{
  "n_layer": 12,
  "d_model": 160,
  "n_head": 2,
  "n_kv_head": 2,
  "head_dim": 64,
  "d_mlp": 448,
  "vocab_size": 8128,
  "activation": "swiglu",
  "norm": "rmsnorm",
  "norm_place": "pre",
  "norm_eps": 1e-06,
  "positions": "rope",
  "rope_base": 10000.0,
  "rope_fraction": 1.0,
  "qk_norm": true,
  "attn_scale": 0.144,
  "bias": "none",
  "tie_embeddings": false,
  "parallel_block": false,
  "init": "normal",
  "init_std_qkv": 0.0489,
  "init_std_o": 0.0,
  "init_std_up": 0.0489,
  "init_std_down": 0.0,
  "init_mimetic": 0.5,
  "optimizer": "ademamix",
  "lr": 0.00108,
  "beta1": 0.9,
  "weight_decay": 0.41,
  "lr_head": 0.00788,
  "warmup_steps": 474,
  "schedule": "wsd",
  "decay_fraction": 0.898,
  "decay_shape": "linear",
  "final_lr_fraction": 0.0,
  "batch_tokens": 65536,
  "seq_len": 2048,
  "doc_mask": true,
  "train_tokens": 323600000,
  "steps": 4938,
  "dataset": "wikipedia_en"
}
Each number is 128 + 24 x the weight over its row's rms, rounded and kept within 0 to 255. Layers, rows and columns count from 0. Numbers have three digits each. The size before them is the row's rms in percent of the matrix's.

# layer 5 attention value, 128x160, rms 0.0953, rows 66-109, columns 0-159
082:093126156092136135114126132144118105112108116177175090148127121129150122154132097095133132139150122174131117113089147139139108122115114117119144099175145133083151126115112117144118135143130155101122159143126130122114114128126153091153122134123151088128185106135164090186107107066136153160134127126119160122158084125173151196086127155136094151085133118101136118127145105110125138121096117173095140150120159181138127126135101135138099101156143090139102135129178130115086135109130123
071:068129125130167146190100117159120096131158131149133092165153123129123138121129144152112094132156122137145131173111136095140111142154125154100161091166172105099164131115176105126112146130121134099137133109134154136128160129166126042153133131144139125143084080061147141138104155101120149120129147136075176128154132122120155138136139087166095123121142128174142107133137125142136131102125124147123133144144125118143123135078128169157139123135112137156130114136168137133095106157110140
083:084157122124107095111122094104128128119116102090109145088115114113108148100141119129130139165126164096158117117106088142104133152121147093123171148127108199197140096113138109112132149148125159120144138133168127101128130157071122137116148169142097140136093100157126126143114142092129153132152183131131102162112140142158142075173113138133109076135100124147125119137099113164147153112121170111090136145130151136136097134090115119136164068150137141123141124158119125110124143146159125
072:161152138166093119090142150098143130139152126116112123065108153119120137126069123108092125141128135118120111144131075126110111122113127144111136144121103149179115147135100120111112168112115108114138077120128119146106093132118105154124156095127086124117137120116117131055127109136104103116157130155174096099099143110124101115157108060128125152154140120116160151137123162142141126154123084065129140128182079100129123139152144107120126164129139143110160138126106082139151149110165131
087:163106138135103135089128074134118115150123139183130139111148118138090114163180162116116100110147128144088127098136149104100127124140126179115154120116108152116139127164154155121191116113134147207110152132109160152141105133153136126130109120128153145096175154129095091153123156140153107109118135162153105144119130142087128148086165142108089131127162131107158141162154144110116176112109141146107127148119104119134141089098142135151087158114149126133108115144132121129107137098078089
073:111137125125115076178124161149133147144110111095100141129150143117131130097131095138135139150110133097132125126156106141131130102148152130110117166120108119135113115129133118114117125116122150152148131131156100088164089127090130145093141117161043099115053118120132156082153167154120094130144161096120154161099136120139147144215072159133131129137098143130078158125146139164151125138126158130119157131142138118119139134131125107134156123135126139101165108130132108125183141149167148
073:134129200122148106146102134127092157106075079119106166147114111123152137154147110109129123135127115095150121148106109131117110167134145089110112102131125136128142116143154100137065120106111128144118103123170139125132129124097097147114166084128115093139155131103122141093176148137128078137127121130102104137091150143109108055149085115106137155125116101137109143131120178151088111156108108086123085138117105132132159121150120105125109147090144168146114091150172136142154142107139119
072:133122102141133124143108071134139104122161153131131086108177104126131134135107153133133111110129116128140149114110140110120133145156103153062133131106118162102152135114218113155118099158135145183124131130158102100152156065158132085119131156133121175123098127072144141131095151129140116085111143150114155131186159101124143127098128132135118134097140137174147088138147129156127113102168150144158141121120139092140103131126121158121129142144116089127132125136105109110125127180163125
086:116172118144124158176146061110106141145159146122150120130110142131102125167070103141135136145129134099154122158126146124143132056128117104146087109136120125079149114146117099124146127154149130130141101107100141148124124154133120136157130111079142137125149173141108085161132085138155143133134117102139124126138142116084104115097117182092114137141108126129143118139129127112144113113119116057128163099111089080125166105155136115130096167112103084150115136099102163133129106086113135
077:099132146160082114171150123064156130131108131131106095115111170144140132150120145127111115119112125143104157122112100148127129109135140125107129144125118103152088163125095159158188109155109127142117121152135116143135126146153148131169143168144134123088130130122091111067078097163080149132141130090185122102109134094126114180131086092100150118130127117095137137071140146112117118126144078123166134135176117122110114139171117111153108126149121127129156131139104073128129124156145131
076:097148111155156142207130072129167097132115167154136130148141097143146106128126155109116127095130083130116153105133138088156103116140119146125142147136122126096131118101163115129074098129150144122129138129109113130121164134107141068106114125160128150102105146117117179129111128132153147135099128140102157131123108130111175126106087101141112124107122159139081094095123104140114113110153089150136116110149126117121115141142171144130184064124111128105119178071163125119152117150115102
082:132111162121195120023123110153107153145134116140130136123150139120155129115140186125126110137159158110122100131139140158112121157124127142075112104092159172126165118133132137160096113092137121195158107116113139124108064119116130146085130147120139122143122123110111129152102157163127112144128131171145098115141139129121118127120182143114119109147157132094149152160127140118118155132130167131105113133079096140150124126138105123143150152124143087109137071150131143124109136162108142
088:119149092111145142182152139142148105133108137101095135183102153144123120104133113142155163075105132153135145164131123138131151074142136080175091105171132074109127146141099145132131080176114109111133136116166148132113168146108171105124130153109159121135105139115128168136133097123149157149110133116113182104101075150139107117143099123157137127127070138146089114114122127129104126130124117136173141123080117120131134164133143103112168131154110158116105134103113149134130099089119128
067:093129135097113152149160183185120105137155185147112116130119128132180143126118150142119136146184130123140125165106128144138132150100135166097129147129142097118191096094099134151118131122165146134122181157108145104094105131139147107120123115119121080127148114163135136157100102091128163174113145109146151111158140130152157113075136165125163117104107135146136120171120111145110167123094129142110131125139153160122118118121114146161133103176151158097113119133153141133091112163092132
078:130130167142154086130111125112121136128149098079125122109126165144100144085124126121143116132102187109136132115143102126104092070129133095093147140156137155161156133163102132115165099153153106092159099091111137116090144116129137143132126169105139122124112089132106123140093118154094158116113203096094146150141117157104138173106121109110112118112139137111133116159115119145132114115097142176087149121105113099131123126125135131114153122109100127141134130144060090137150073138085138
072:109138127135091155124143139134119135136129142169122131165161131146137133133106131097122134085108083145131113128143170147139107149136109162103145145105109133147112140089172098123113119126114127133135124149103099103159109086175115103108161086195143145118107088091163112094137120155119078123121136121131132123086149079144138166146081124161153106144111145114104147109141124065140126123146137203150117124153135121116113157135107148159150157138142119100143126143131087111162123172171143
071:135158176107154153114139140143080134141192096109134122101104133127089115105089122139119102147120179062128092156079121119145149122095136121100146134096146120132123115122113110110123166106139121070131126103102157155108142155113094173126118113107117131171111118169132119144141107132150158116137141125143079132117141121123104068091125155109119139139132122113147131155104130159151125127132098051099118106127102124140144130136118109119084132106140143138156127159138188126121085118133119
078:141129197145135089149100137137082134128142153079128132144132133120161132126092130112111122129115128082133127139131129134124109144119144086124154118145122182132128119124086129096147146119157120084142112116113105139165150129135121140113108118130156084150124117150107098178106148153122154108139101183097129123134160148135152096114185127086120139111154175120112151156153112130132123153134156187081129183208168111140110136116113156140139105143116096157143113157133131146129135151130146
077:139175136147099123163118128126130121125122111112149130138097158096109161103104093121129145154082127141096142148098077156122143137096145100138102105142086137155136114106075148154126120151113121120132131127140118095119125132100142177116157148132168112105117138142112143075171128113109093107142155097119120143072117134170128132142081139093154112133114089111092139088126125130129110114141159098114110159134155159117119156174111138096147093148135187129156155117084091146140142110180120
085:124160101142144142080130105089179120123118134138123113151108112127145131127113122115090142103142184130116148122142164146118113129118118103137138094170143102145140131173097153127127141129117090070131108128135160169089157129146129100158168140136172135148185129131136125119080077077141138144138116168116110108122130130120124165110132057123090149132103113148137132135102154145136080125104103136145147116152111128139156086071140120139148142142131109142078142131121107150100125079120116
076:131108156139130143083049142135129144139182083133102123108115110124109122135116126138133120140137172137115119115133131121107157193105151139100118134088101123138144097122144118095090193127116126101121128079166153148141099176134065108131118139117147112176182124138147132137121119146148128096132154159134103131114155139097182138129181140090113138120141138147128147157138120154137121132119156128108120136123155115132135123099084133122120113132140111169155111159147133119063160142134153
087:171132109126157131150151109117121142141115163141113152156127139158105114101116089125141182076112142117139142119142149139138108082117115075157148117178133128098095149140135117128160104157139108074124163141125103141114171095121139130135163133123130153119128147136141109150131108094144158121131094087116186138140077103160127142135086136131119117144089145114120094098128150107145115151117084137171138112139151117125108105113124132109137135148089078119095152104104157167192093100122122
074:152115165145113120067131149084124130126107131086094129093116125147089121150106121075107161080139183099129131123128138149116117121113118144126124169103116110148120104153109129142158144126127094098162137109107116184102111129120136190107149157104130145135131104153108133087133112122115106103129127144141120121115152118116101171110125115110119147122137105151160133109113138118134101124114101102180143117122133058139168112191136127140115184110084122109123138133134102141152151071149155
078:149112135073071111064123117122116118158099084142126154067094102137107132146165160132142154142145147113117113101108110133120137123133138141161119093098117135118150112118116130124134145121114111150132144147109131139088087165107137171127129145131115174134169139180104110165137119130125124118146140094151085134148097148148133109164137152111132113101161095117131126096104130141129145123100159123080141120065147181108135093187143108113105111124167150131116128120127141158128173100148129
082:105133125147139123099157155118134150130130163147083112159151132127137135136166127121123119082144119187104152134112142136142087119112103158119124116138128066110120153089121171148104115120111121136165119130110084152115123061147150101133151135127204153125134108071118102093108107139130130130061097119122144099144140089113107183165108099170124145119128112150127126108154120113117119118123139165180164103156135111133126136138092118141141178145118124095128128115140122116135112132109164
085:174106150113108127158141149180120120124139132162184142104112106117128103156142136170120129145148081143113140131120126112148138114144125144137109142102140160118115126100177152138146129116136161226118143160098099146128105143125155155078131095116102140123118144148091142139171168131124095083124128111127128161112141118133125103126149228113132112146144120088107115137123111116129188130157140148147093125118115132106130117159143144126119108128136163118146133130187137106137141131145136
070:099128125124149123151106105176144094123167120178166102200150090101106129149158125159105125141139115145145113148135142118148125096142099162160138081157173139110126150101171104124096114100124117128139103119128133091155095115153146063163124121135085155150129128073146129123118162145134123107112089093085158114151122088124141137146116146143105143169142155148130126133138128087138133118107137141117111157094108163138082170123116151135144096166110131109135100139146137116153136127140149
083:098166108123108145076125078110155132161168150139130129146135112110164119154099172134098127126157133107136104129106114109134121150164129148097145132090082108131113109131159108110049136119127126147123090117163110143143108157130095105131131143163069143127148154088152166074132138136121139122161125138161116099133140098120154082119077143108158135098136132118146145112129128125122118130152131051163117118139127091135132121158111126139162084168146103140115140109136126129117151170135121
077:094136144111120142134126116108129107138180130217172102180152101098131134168149163122126133132156090166106119110111137124132132116121119181128151119124115132120123122142133148125096158102104142141131128161130110081195112117104132136130147107166118101148172114075154138104121157090136095136157122130117073148131147131148087129105118116147115106103139129136097122156157135093149108131105168199184114135115125118140113150122124144155120127133145109127131135123149077108107142139119124
072:105189163092100144166108175116120105115148131097121147118104128141172163146164104149135130141128149151126124144118155128119126122111127080099126157118168104149158110127100116113111151141143145139137115114114104130095147155110120128136145177136137089112101079118148138107154158126146089130114183105131143131124112127138174145083131145112077099097140144089134132124127094154151164132133135172158145132133148149083145117108145124116141183143113181126131120132197111117126095122093155
077:095131091151089145122103075106137119142144129151140115145154101126129124152105155150130110091128115145134147111112126106131105169150127187104146115129110127173129107098210103117086125118145137099113100120129131115164169141185102069113131108183136164145138131072152141139137152110129134124124145164157166128129134150128132092162150116146132131131144135127119115146123138141129120151148166175133143133142103097106109143093105138158142140160121090152128114103187130118129142183130135
072:130099143092091163096120098125130151113106100119136133098106115145147125182137124107133128078156136127122133118157165111138141136140137108134120107108123127103139081137138131116137123116140134209108143115124154165100124144104138164116122142098165138143161140131113127131126123084140110109142125121119123147135131173118117115080172116113104124080172138119159114108129144132135119117082137191134104154083134125118165089151181139108073136120132103112095146117191136110112154070106122
082:094146126123157128189129140133148109106155186160128096187129123094134135139153121134148117103119112141129126164051175133143112134108119118163156088156159122065118128109144099130115099154145136090118139125142131108141178116129131111163134123144174145157161116095155143179089119122157148129121099109119136118142141127138136137085140149134096114114122147148078098142129135113133100109138105130174137133162136134144138137059114144140117090150105124136101136127106124134090092144142131
080:107115149150133149141085089195156090131194107153169125143147111133093142126174177149106106156138122167113117117129147095134126124123135135087113121131136125100134129121212123137137121101116132195124118107087158131145144128174132108134090148143142121107139132116145127159160169128128129127110144125104147166147139148099147134116146183090107135138149113113131129147106086129135121121146150146101091145068105151123129156123119147108116080132114163135133124113164132129098123120110110
075:122169141139113126176080124153106099162132106154152117173131105104145121171143091144122114118131110155142152137088157083109099137153144145112125124126109093105145098095170118110065169146130152112107128133142124136136174141111127066118124122149166147139151113129147136127127139103128162104136166120119139159154149188120173102131158134107135135100123132132122099128133144140127134131179144169134149156132158103094142118112125114151140095125132135151125119126216119118110112174149149
080:072135126102108126111146138117126137091091139196160127127133121127137109111116145137135160133139104121106092144082123170146137130122126171137168108143135148130096107133120130139121125088126127090106138137132130094107127141139137173175114136135133152152161146118130096167115074090126174149144066123149113099104128118181090106107122129150171097130144114146084118119108144093140127140113133104134131126118165166154079148125118143140096154148181080130111140117082138142086117116123118
079:108106111110101127149131113122148115122114148135096165135137138104126128107102103126132145090106174086138110152110161117133131153157113113091115157090125141158109143141089099088125133158140141104135107153153088140154112115117125118127166105163080084130084088109141139100116148116138135125136154123118125119135156123121129109155108112117186072123114138129160121180150136110135133140154170114173102135161134073103115113147123135144164105156140060148160097140151135131190098134161125
072:112098090138135132160133169118117135151128149132086106181130125150138118147137142128124131060149121137130154118136160129144085115113113143086119138114108084126124143143129130116100143142156142102123125131102138172109187105147133055132109101104201139147133093101131104140105110112117139116104135163130126089121148113102130153134138084157134158118127123124157136140177148103124101099114069179162161076151113083126084149124127121137126130138101115133125133145149116122114107171120114
082:074164117125121134182117149119149132143158102111121117149113153104137139111116117105095122153100170064122122168117114133132137141119135088144139114135109106155104155149102075123101136159122111094124064117171149118158161146143087122149130112160109141151108160083156134093125108123128105128153151148129102106117150121133110100135063093127142104121138135145116118128106148136109085139145117084122156095168091103134142121116121131126127048131102123152138113117112104154139119149164110
080:130147130129176117168163183142086092125169137145194086135126134154116152112133174160117134116139108198130127106132142134130130107088114131131126111165144148097143134110118163148123140133141135091117174114079118103122146131093128108132100125118178129130114139136143111195135119084133166148124151110112132144161111165139129131110140143126088116125126141153126104171104084134151154098144137172109151110141133133174086147099101138127111113138114147109112166105131146119088124155139131
076:080143090128143135191118149145105088139150136147135083182127143110113154132135151143149096140154120166159130133086161117134126143122135159061134140145140115122133139104174141129054120107118149091145115130104122100150181143134146073137132131191136154167114102091144137103139117115139156135108172132138136144145144120104157120147111127134134120112102117170106108141118138134120088131144128175133124123138142129135084162121094134152138094141129131136141131147136096088104127182140119
084:049141122149131129200142128108159099131143160123152066167149158120111160152167144138117089102134111165146157121077111130134125120140137119086136145150102066097124128130106163166111112136139153120124126133132112133144147083136148079137115152177138122112123121094161140089113140131140172135093127120115115138164134106117133120133067103126139141145126115177137120117127145145136107123165155159158104122171142117152096120111129142134118135138117132155106166121119098137118127166159125
075:092127106134127119082155168103156121114139151164153122122137095116149114143129157129114103147149107122112105112121113131128102174120135189105153138072109093141125125165125129126105152119130139116119127139142119126135094139119094121174131113139107134155178133112140107099104110097131148139154111155153057117153178092121101146111105078147129131119134131178127126138122166132126114160106073056132137110153101143139125117077124149141105093105167115124124125147090108115096137129142084
076:146170109119087203119148135139115110162127162170148132191094140111143132113130124125139123116140106141127144174108182134154124141125126134097115117157129118111128094097114123131091121121168136138096119144136108143119118140149167081101138114183174142116154114106171142150144123121152130136101099106116147120135110133154130140083097169106175110105122144114095128133150125082106103135159147203122107133174145125143112134147124129150123100173152098132138131087147127140114097151132122
# layer 5 attention output (transposed), 128x160, rms 0.0865, rows 66-109, columns 0-159
098:067114120132143160103113119112130131121142119119145151110119131135124114113147124143093134139138125100147078113139125160175116143113098113149137123052106149099106078125176140114128139069144137119117147101124126104153135110115120152134172148088124115154089109114125121072121160143123119073117144124121067152134140105124134118138138137118076128091169121160116169109109118115128130124161091141160092146132084118123126139125146156142157113139153128176162116138162172135122141180106141
066:138088109134105145139201151072119124138119118141122163126151130114117141144135127107148121125134176141122112124085129130133118129120105145155131169113100162148111106134084125130134163120138133086139116097128083119133122093144127149115121121136079138107153113128109118132075085144132126124165152078155105119130125100133132125146109160078154196118161148108178132086128083131130109116088147145129132136100084151107100153160118127131136140137173085136137134108135122172108178101104123
082:132165093086118143116151143157164132140165141125162079184134131105134104127116109108114105098130130168088135116086132135124108125144141104155118126142118141108139124124129109116095159127125105128114124112094115128107124133130129101137112136159108114136182127107145209120161089150126144147145142125138154088112120091157121119084078126112148174149136143162063149135140164135084112111114133127144182129156089109122133159132105126176079110123132144149096121144115141146160103097106122
069:158142117122108096138115129140103157116124128139138072124082138145144109149171099125124163128098132138111124149147144113095133075124134106158125137147152076079141116123121168142141086165155111122127106114122141167096147131119123119148114131153181106142100148134163120159133095139149132152082080100115181161178123152131149142110113126123127104118100144098088117155159136138070098125123126125104104084092171131086157130128120126141110119113081150115153149136105141130130093167140125
092:143129128143133137116177145131119127140104142083106197151162116136135117119125107134146185147130141111144162094136143192146148089132075146132128107121138100119167145127087105135143101132135145121134190155122105152148103123162148162163117127134136159095092147153140098135124097123153143126088099138158168100157110168136055122113127106175140133119171132140142140073105140128107099134155105095153103128119136134142102104127115125090160137126111118133122157107127148147136105129136114
071:138134125115125138106124123138125147129144133135167044134113176111117150114113147143153125081143111159082124171134122098175128164127146103124118120151126183127118146091138147147119127156146100121129141140126149134102154128098152112089138125157123111167172163104144150146186152105104145147153119127124104138120117136152154148096111085115131127171097102135111098207172136114103136155148102115102139089157162138137139102126134143124096134106112154128133138125088114112113075118134103
078:145142084121104119093099100099176120147163152119127064071081155118118158113137142115118138081124137145126136116148111103138146150088178106128128144135153141143058135111094152144120123153147133103132142140126118148112135151108148118135121136137127121136103127151132117112126128109097163136154111154093163137127122123162133169118154128162129105146092103120141113163141152094217126141140132090127163127145142114133128150071104132113177110142100128099126162118087153115114090139124121
080:142091155090127157159188125122098107171098102145097138126154161126159123113112130142153129103144170136089113123105121167197107120129116159152129152181123140156169141124108135110128173134109149091139124141118084127142111132131153128093092082134134149098140126140107115141111093123102132155147129072151119117104116140118095140161114135112173166127149113121144162109107115124105139135107121157134120138092092144119096114147160101134106132120190094149115150102144127158141114088117156
093:165116137171148120121093148119142087105090143115107210076159091154106071111126125127113147140146125100142161141137109147087122178134169144112151097145156104149130140149087174110182126154115130131127154127159130143120140136115135161136099135143109126115120128142120148097116147145118080114118135147145137107139101136112133120144142118098173139075143151092139129062121130121148121134165132137162103141157147130157104099132133127126128133140130124122189117153118078113088124134123149
079:124128171123121126123093156185099161118153109157159116119128134137076123136143111141120131147095096106149101121167153091101135129138110145139115118113161095086125098110148151129107115128113111149132134120158162122090149125116116125152116142095180118150118124128150099118128120118131088113063113115115150160170132149071152118133138093172109095156104132114097089157126105111105132134112131157077118096054148122128195148154134127136139134092111128129109120110159149089121139115133123
083:146047151072144132139121134117120159115129087134093141113170157143131149097145164145145116133169137146131146141129117098220171156142106124143131141156158161183143130140168159129134130126105111099117124125141133132118129115168104097117158107116103109110156155137088115116113135141114128110167145110162088136122158115104110099142128163140122126107130093140199132155139110108115154134132147128124141138116116134118132173131085159101109164122152116118119087144136105151153141126152130
082:136153077109123117158205124098106096168097153133118125138116152153124128146125123138146172142156153157103135124116129146204101069131107133148123157149123122103133127113089098078129127126142128119128168142115117159151128131135152138141148077154148139089112128126142102150146132111143147162144087131110142148116117138157112164117118135173107116111143147188116128085122159123118062147125114116130096155139169102134112095105167116118112142144136134157128160137109162142114093111106129
085:144129168141129114115064131151175150117149106145148145108161101132114153111117147131110072146135100124154136122109102079052138180120141149108151143093114138144116133114138106134128172125118123123127102130116154110094145131118089141108115127109098100137149110133095151110125156121111114111166172174148104145157140111081162098117143101112133115150082108156156089138124121133188158135136155123111153117147138140145124128132126113131120111110135131108137060138134092099131194141143132
079:087131107149136163125098125116115121134122091110144138163120125153130116127145119121117112147149120154142108123124135119170122097131082112135132104121075110077114097149133131110132123065094119128142137095118125136124113120140145120124187090138117101162127160101111143129114144143150126144152147124095074187120099088156143124141112139167039136113161167136140171116141157119152095119168140179183110148145111123110130158120129122128139111118155135175158135137146114121164157106133113
075:142156084149121150168168167176155119131108130115142136177148149131126069169115095135162114122148134146120140163084153137079125151122178157181139147121130111151111124110112094126122163167142100131126098125118133105098155118095118143143105140108071132117152123098139168124139101098124129124143133126147138100124093138109153082128118156103168172150110149163094116078129113123119124122113165113120127102131115133135115116141156102154146145122141101122132067126105157135098170106128131
070:117116140095119120117124134140083154116108114126138069089116184129126110153152171174154164132141122129111113150163124133225135129165106132103106143143138167091138122106143158138098100081141144138116142143152141126153129129105135121098140127132164131137127165141131089175146158138121134136130084098122112134147149136141133167147133128149087123146157101127133111189154105125102156149115089120075141137091150139078120110136156135099104115110137130133139179133152126117110142143114126
079:138122058182137123156117141087150117143116152108143170135087086161121085152158088096125118142136145137117173106127149166103094123126168096148117111163102111122132094180108141109138108142125122135131111092131086144131130145134160110185131143163121115090148109093137161113123124139132114159103134120112163116122124126162144143146126167119125138095134187111113148055142134130120126105155144139163132139162133117103147111109116141184146116143091111142134135107105119131113096123114139
088:085152065124131152132157129107134107136104112139128106128139155128109112120137144133154138135153137143123125165115147146112141094129163115092110135109123106168126116126120062136116140134120126138108144129136053113157114136151158085158165152162074160152146106109151140101139130108185108127090126069141169142095094122147093174155125175147130135077132135142113155129140142142096109104094159131138151100142111103120125141137166124115131154135103122148175150116153144168113129121109140
082:112145154087132091107066130163162133100162110136136079121099095115123100120138108123135097069115091119108138113148136113089128128153156118144119128076130127127118137136150108130124147124122106143132135141134169107104145130090126101135116166132105085201144105122131131127150161119101150130135111172117148142126123126094154131115134106123116128178081126150099112216128129142143172128098111147098162108148124122130161132132126146160123104106114142148092100155126161078135147101142132
095:131120117108138101127111144118143111128128129144121154106117127124110115118160110141114120156104126116162131124116100105014138098092131152145153130069144113111113100106160158132147150171126166133115119107116122135129121118141079159133102140086124090109074139157106138117119134140145116111121118139151131126180138117111118072116137137107133111083134152102121113085083097096093121099119137090117128148096098141103101184134132125122143127134140155098160110148130145124153147189106144
078:120161092128132133137199125091143115133089154142145139150081094109152147105130075083147143108111121150139146143089097137126090079124170116135150118136107109135162126174101128158136137135138126117126148132102081127165134127111185108146113142141108123115104094128136124090111123114122124160143107113133155123116133115180103139116104108132131171110162151118126139128129132156110130101122138123151160127153105163136075144163142107166129131148133135125085174098091174143115089112078145
092:107117167148134144123082121157147141113135104105116126081166138120112125126122150169113066154136104093132117126133133120081162178132157152095120128091132135148107135121180118116109165154107164127099082116151125088137135148145094110113115118097124117133131140126109145116138159183124103087103167140145092113136130127101122095144163148070128099109114097136127116122105109127144157144156146108119124120133121098131136122119143129128132155128141144113180082146155053129126179171143124
084:125124106164118111159119160158120132119109127146128160088100137152106122098131103153137096181089160110124167125139144130102154144079160154129117113175128077094139142116115162134147126184123168169104096156133130117135149135122102092154095153112153120142102156137160135155168123114112135153100110113139111147132112159105117102150132111146154106120120131079089094136105105135108136117138119119097081118094123167129156126111125100104137122119116140121149104145090144089062120186115128
085:100163139150140122120150128133166139090134160115145145146097084106155122136118094110089094130094103102112152077121134172088130130142113099150127116137124108103144155162140108114123106103120137170120149135136178124127144116139119112186129149126153113111111119134122143092149143137104144153143130177093101124112140110144114098061110092152140123140133121137070144141169172125161117125148119124152118127189126111166135118065101121142154119150122129137095101161107148095148077141122115
073:125118133131089121130111129144070136106117078149161143076134139135110159135135142155142144169113142113149093148161134129191164137134093134104137155094129113117107134125115148116143114113133143136106105138136160120141133138112095161081109092107145119149082137164143086154116147126118121113130116109121076170149128157114129141132136113144088090127147125089143081114105072138116123108098128136058089150092135133076132123151156111105116110122141112136148142135152131116094191146120111
093:120090162177173110107135116134091131149120124114099117127153129152139155113111156115146134107125108125105146085152130159210137157153107113125089111167104141147150170154113110138147077106104128122137170159154143123162127127152131093158128127151109167119152121099125125148125129136116146164098123128100151111085110132145139164135114102137136125130116103145144178184140187149134143162138098134149133118134159127170148111127092136108111149137120130179086163111091125132158104115139103
074:132085160111093115127161112087085123117126108120095138099151148103135156141131161123121160116135137124109089098087123156140132178159098128112127181118098173126097146125088126119131116082171150102120139098162120119129121113128119189100139096128128120129156108148136088139085102148104144130152135110146112114129129138130136154145144115084144165091117097171168167131159093136138115119079108144111141140143114132097110111121131157150103158154164115164143136115138110186112162128103132
081:119113121079153097121141130118118126134116117142100096096092142129144142061148137114108153144136145151100122138131109100152112120121122079165148110199169129102145134134149171117147106132116148119121183096160098170129143139155149098127135103154180085123133172164113088151099125143109114143122077119151135159138148099154108162095101113158099145115112141119138139172126132093098129128142113140121143131135123133122125167108114163148088133127146171099137174136136117151135094110117161
072:113128134083093148093132133143096137140114104120138081110105165126146133103131154131152169116140138138118120133141121121219128107150087118124123124106123165100123114086162147137159099088154133120136186125138137145121129121130155148128148126120154118153113149178145092167124139126117139122117069138113126135162134109148131178125121138128102127105137135116149175139120113118060131104146061118102119142118126145096123112091120146101093106144148153138114166135155175125141084160125157
081:105111052157167114122116138150128144146111156143176107145119080112109105105116105110201113121162134153143126173132121132157141187089176129172154124110094147118111115134137154092127080128120123145131154113134157114125152100088113121125116132121052121159173136103108141127122116106125142131155147144089105148117109122128130133134120146113116160170143096122104144161141155096121131108119145115111125105114118147115115134147115152104118067136137115146132144129089127166102157132107102
078:154082129088131133123191143132126109134109125131094097106142149094176121125116145108145157131150165151118099149110105127177121117154094118143127141172139161128139145144093151158118152131134161114139130150152073149160101103132143104109105111148117138091141125153124098138099096125120109147160100088134141107132156071158113160102100162115136152112174126127157145153133120104100140132117128104136145138127118146122078168190129132126130129125166113118106189124131115168127151131092173
084:118126122164154137115163142103124117142106186114133169137113110148130126087102140113135144162129124114177165079125097179161124121063140136135138127155155123153136160156119134124139116121101153143125148172132116129138143111147106108156128159091102163094115138178109107113135118114116145131139152151102115097132111112122097119117116150130175114100132108110130166111112171109170125127174120093167088124114125144181111163092090093091167127141139134158114127154114168130119104153106112
082:128122116106117152108058123106129129134115073133144152069182123130116106105144136124116113137154117118139111109137129125110152166150136157073148169073105133152122120134148150099139154118106175109108144100126119104139092148137133163125131098121106127163137113153118123107094163149142108089131139122147101125146139101147124127177141137104122145109135116129181167087103068112128161079117126145139156155110081117104119139127132140124111128128128123121127133107218124115132156133099144
074:113094144129153096125189158091122127128107154100085175165136102123151142140111103095177151094154143130133164103083135168175127149137116142175128135116129146165119143149047102151146117119159145121143145137151094134142118094146138150150107105121099136110141111143106094120086104119093152139117125126141137105073117119133119117144126123126137175128123148160191145116129147125150163135115133125143145135148111140136112119170119157147122147129146095157085135108120140169136157084122132
080:129066100120146133101159127119180152103123128152131122084132114108152165093136138098171128092125136141116140142113098119175126149134161096147145125112133156131125138168118139151167135117106121113109147142141103122141142150139137115119119148114071103132140106137106128097092130109104088154157124121112112112121118068154123131088088114117139165130156117091149156134135125117122161118114141105151157124132074166124082165160105132124171110139164124130075178112093149144098118122072144
084:105160152119120167124097127131132104156150112100125144137134145127125133155154149125057122163135109113125115076134134120089132112142081112096121118107126127089147118126171142116111136095142144145122137104133132123135086145133160140140147094121189144157117098151143124139110154164148125105094158137117119114164162094134131162138153165116076081102135131161122164124139090146126110097130108165131127145125109079098154123087124133145131123145103148140116107161213144078144123151125154
092:149123135099135146143129126151107143135126122163156045123185156134134088122124201143146109112155113166106125154118117095155099104105152122140117110172122129091144096068170131146105131123118133139122158146126082139159171143157128108075126147128132141136158184127130123163137115121146112129159086119122132157115105131133101153137114136146107155127149132108081163141147119112104120166148115125114151113128120146122139137106152115135106138147149148127153150111132060142071142121116142
075:138105159160089176139145125136094148113086090140155148088136134130119133143139134120166142179122131120170114161122118107167157126121116143112131167138140094113143096109108152152157135108099140121107104124099100122137118149153112130120131149121116148076081150135111120109102105138135102105123112073140096154144141128128144118126142157144095111087179173103142113106090069144124142131115160121113099151088166167113119149150158089122150124115165084106143122088149116134105174119131143
094:156118124090133107102099145098141129142131136158138080121116126130130103127152110116125115083137118150116150146130101089019108128136173116113140145135172136138131085093161153138122150165112132133118146085102094143103133121146146118150114163164138079132147110157115131107120123134136130125122098113153168131121136097119159118097131139099143158141069172113118127136150083089103143128129135135108163124116118154107130170127122150171111142122105124075136134098138108119122126074108164
092:090110130140130152116104125152131140122109118113108175153150108142139120148138096106136118146135119104143129142102156143177141117157101134126108160066086131143126121108134086112156158100135109101126092104100135115110092121154146152135121111134068116144140107121130163108130138166123121115097152127111102136097122097151163121138139140098114148100124159121167186065122146167103129093106152162154112163127110114074142095159149133144101116124150100165112085134155130150156190132119144
078:130092157094104147134139135121158133110125076145129119116110139104129134180133132112135144111150121128108119155104119099222121162143097124137133165114096157109124104109103152149127163106127118106130123111126114114110130125113150150081111119128116112117141122127129129140089131121083113126167119101111119135123131085156160148147111125114095183135168142119181129115151085137126167099091139132109170166100098163081137151152147118164119127134169095131077143108150141147134149084109161
086:112082165095098143144111144146115134110139095164114140118130124136103131108122126114134103127106148115130093149155134093170153129131090134156113114088140145132103110100135137112148166129131116131131131103134115140089120142139138171065098078095120104171132138145100101142118100107105106152125120083143115164129120130103150140153142121131112154133111130077165150095108061127127170101107130145098142145089095155083186167146130133140112123105162097114129112105179139114132171099119124
071:147143119104109145124110115094107134145133117120124128152106152130141151125166122112090163144098149136126105125138139101108130069126072103126142108132153111092151092116161190124144089126133121123128138088106136158127128137154158158136139104135206118130091161158155135158116116163146135129104092102128150131155153150164122132128120130154088090096148161089131153086114077117087093083148124141142098145092114123100142136098111146132124118137113154100106164120162146119162083128126134
075:082076137091172120127088121126140127109111097121115110067147105129126092122139183148131118144159108105124108129158097126181142134140119116114135126123121150099141130120171119110131114096098160122123182117145114142166121132117114121099148116132088105166121139152092079148140214126121105127156120141125091148133144095135142155161162151151055146117132124148167146149148105117156180127144110129127136141130152131102119138129145138127131132137155149141163166142159134117118160133117151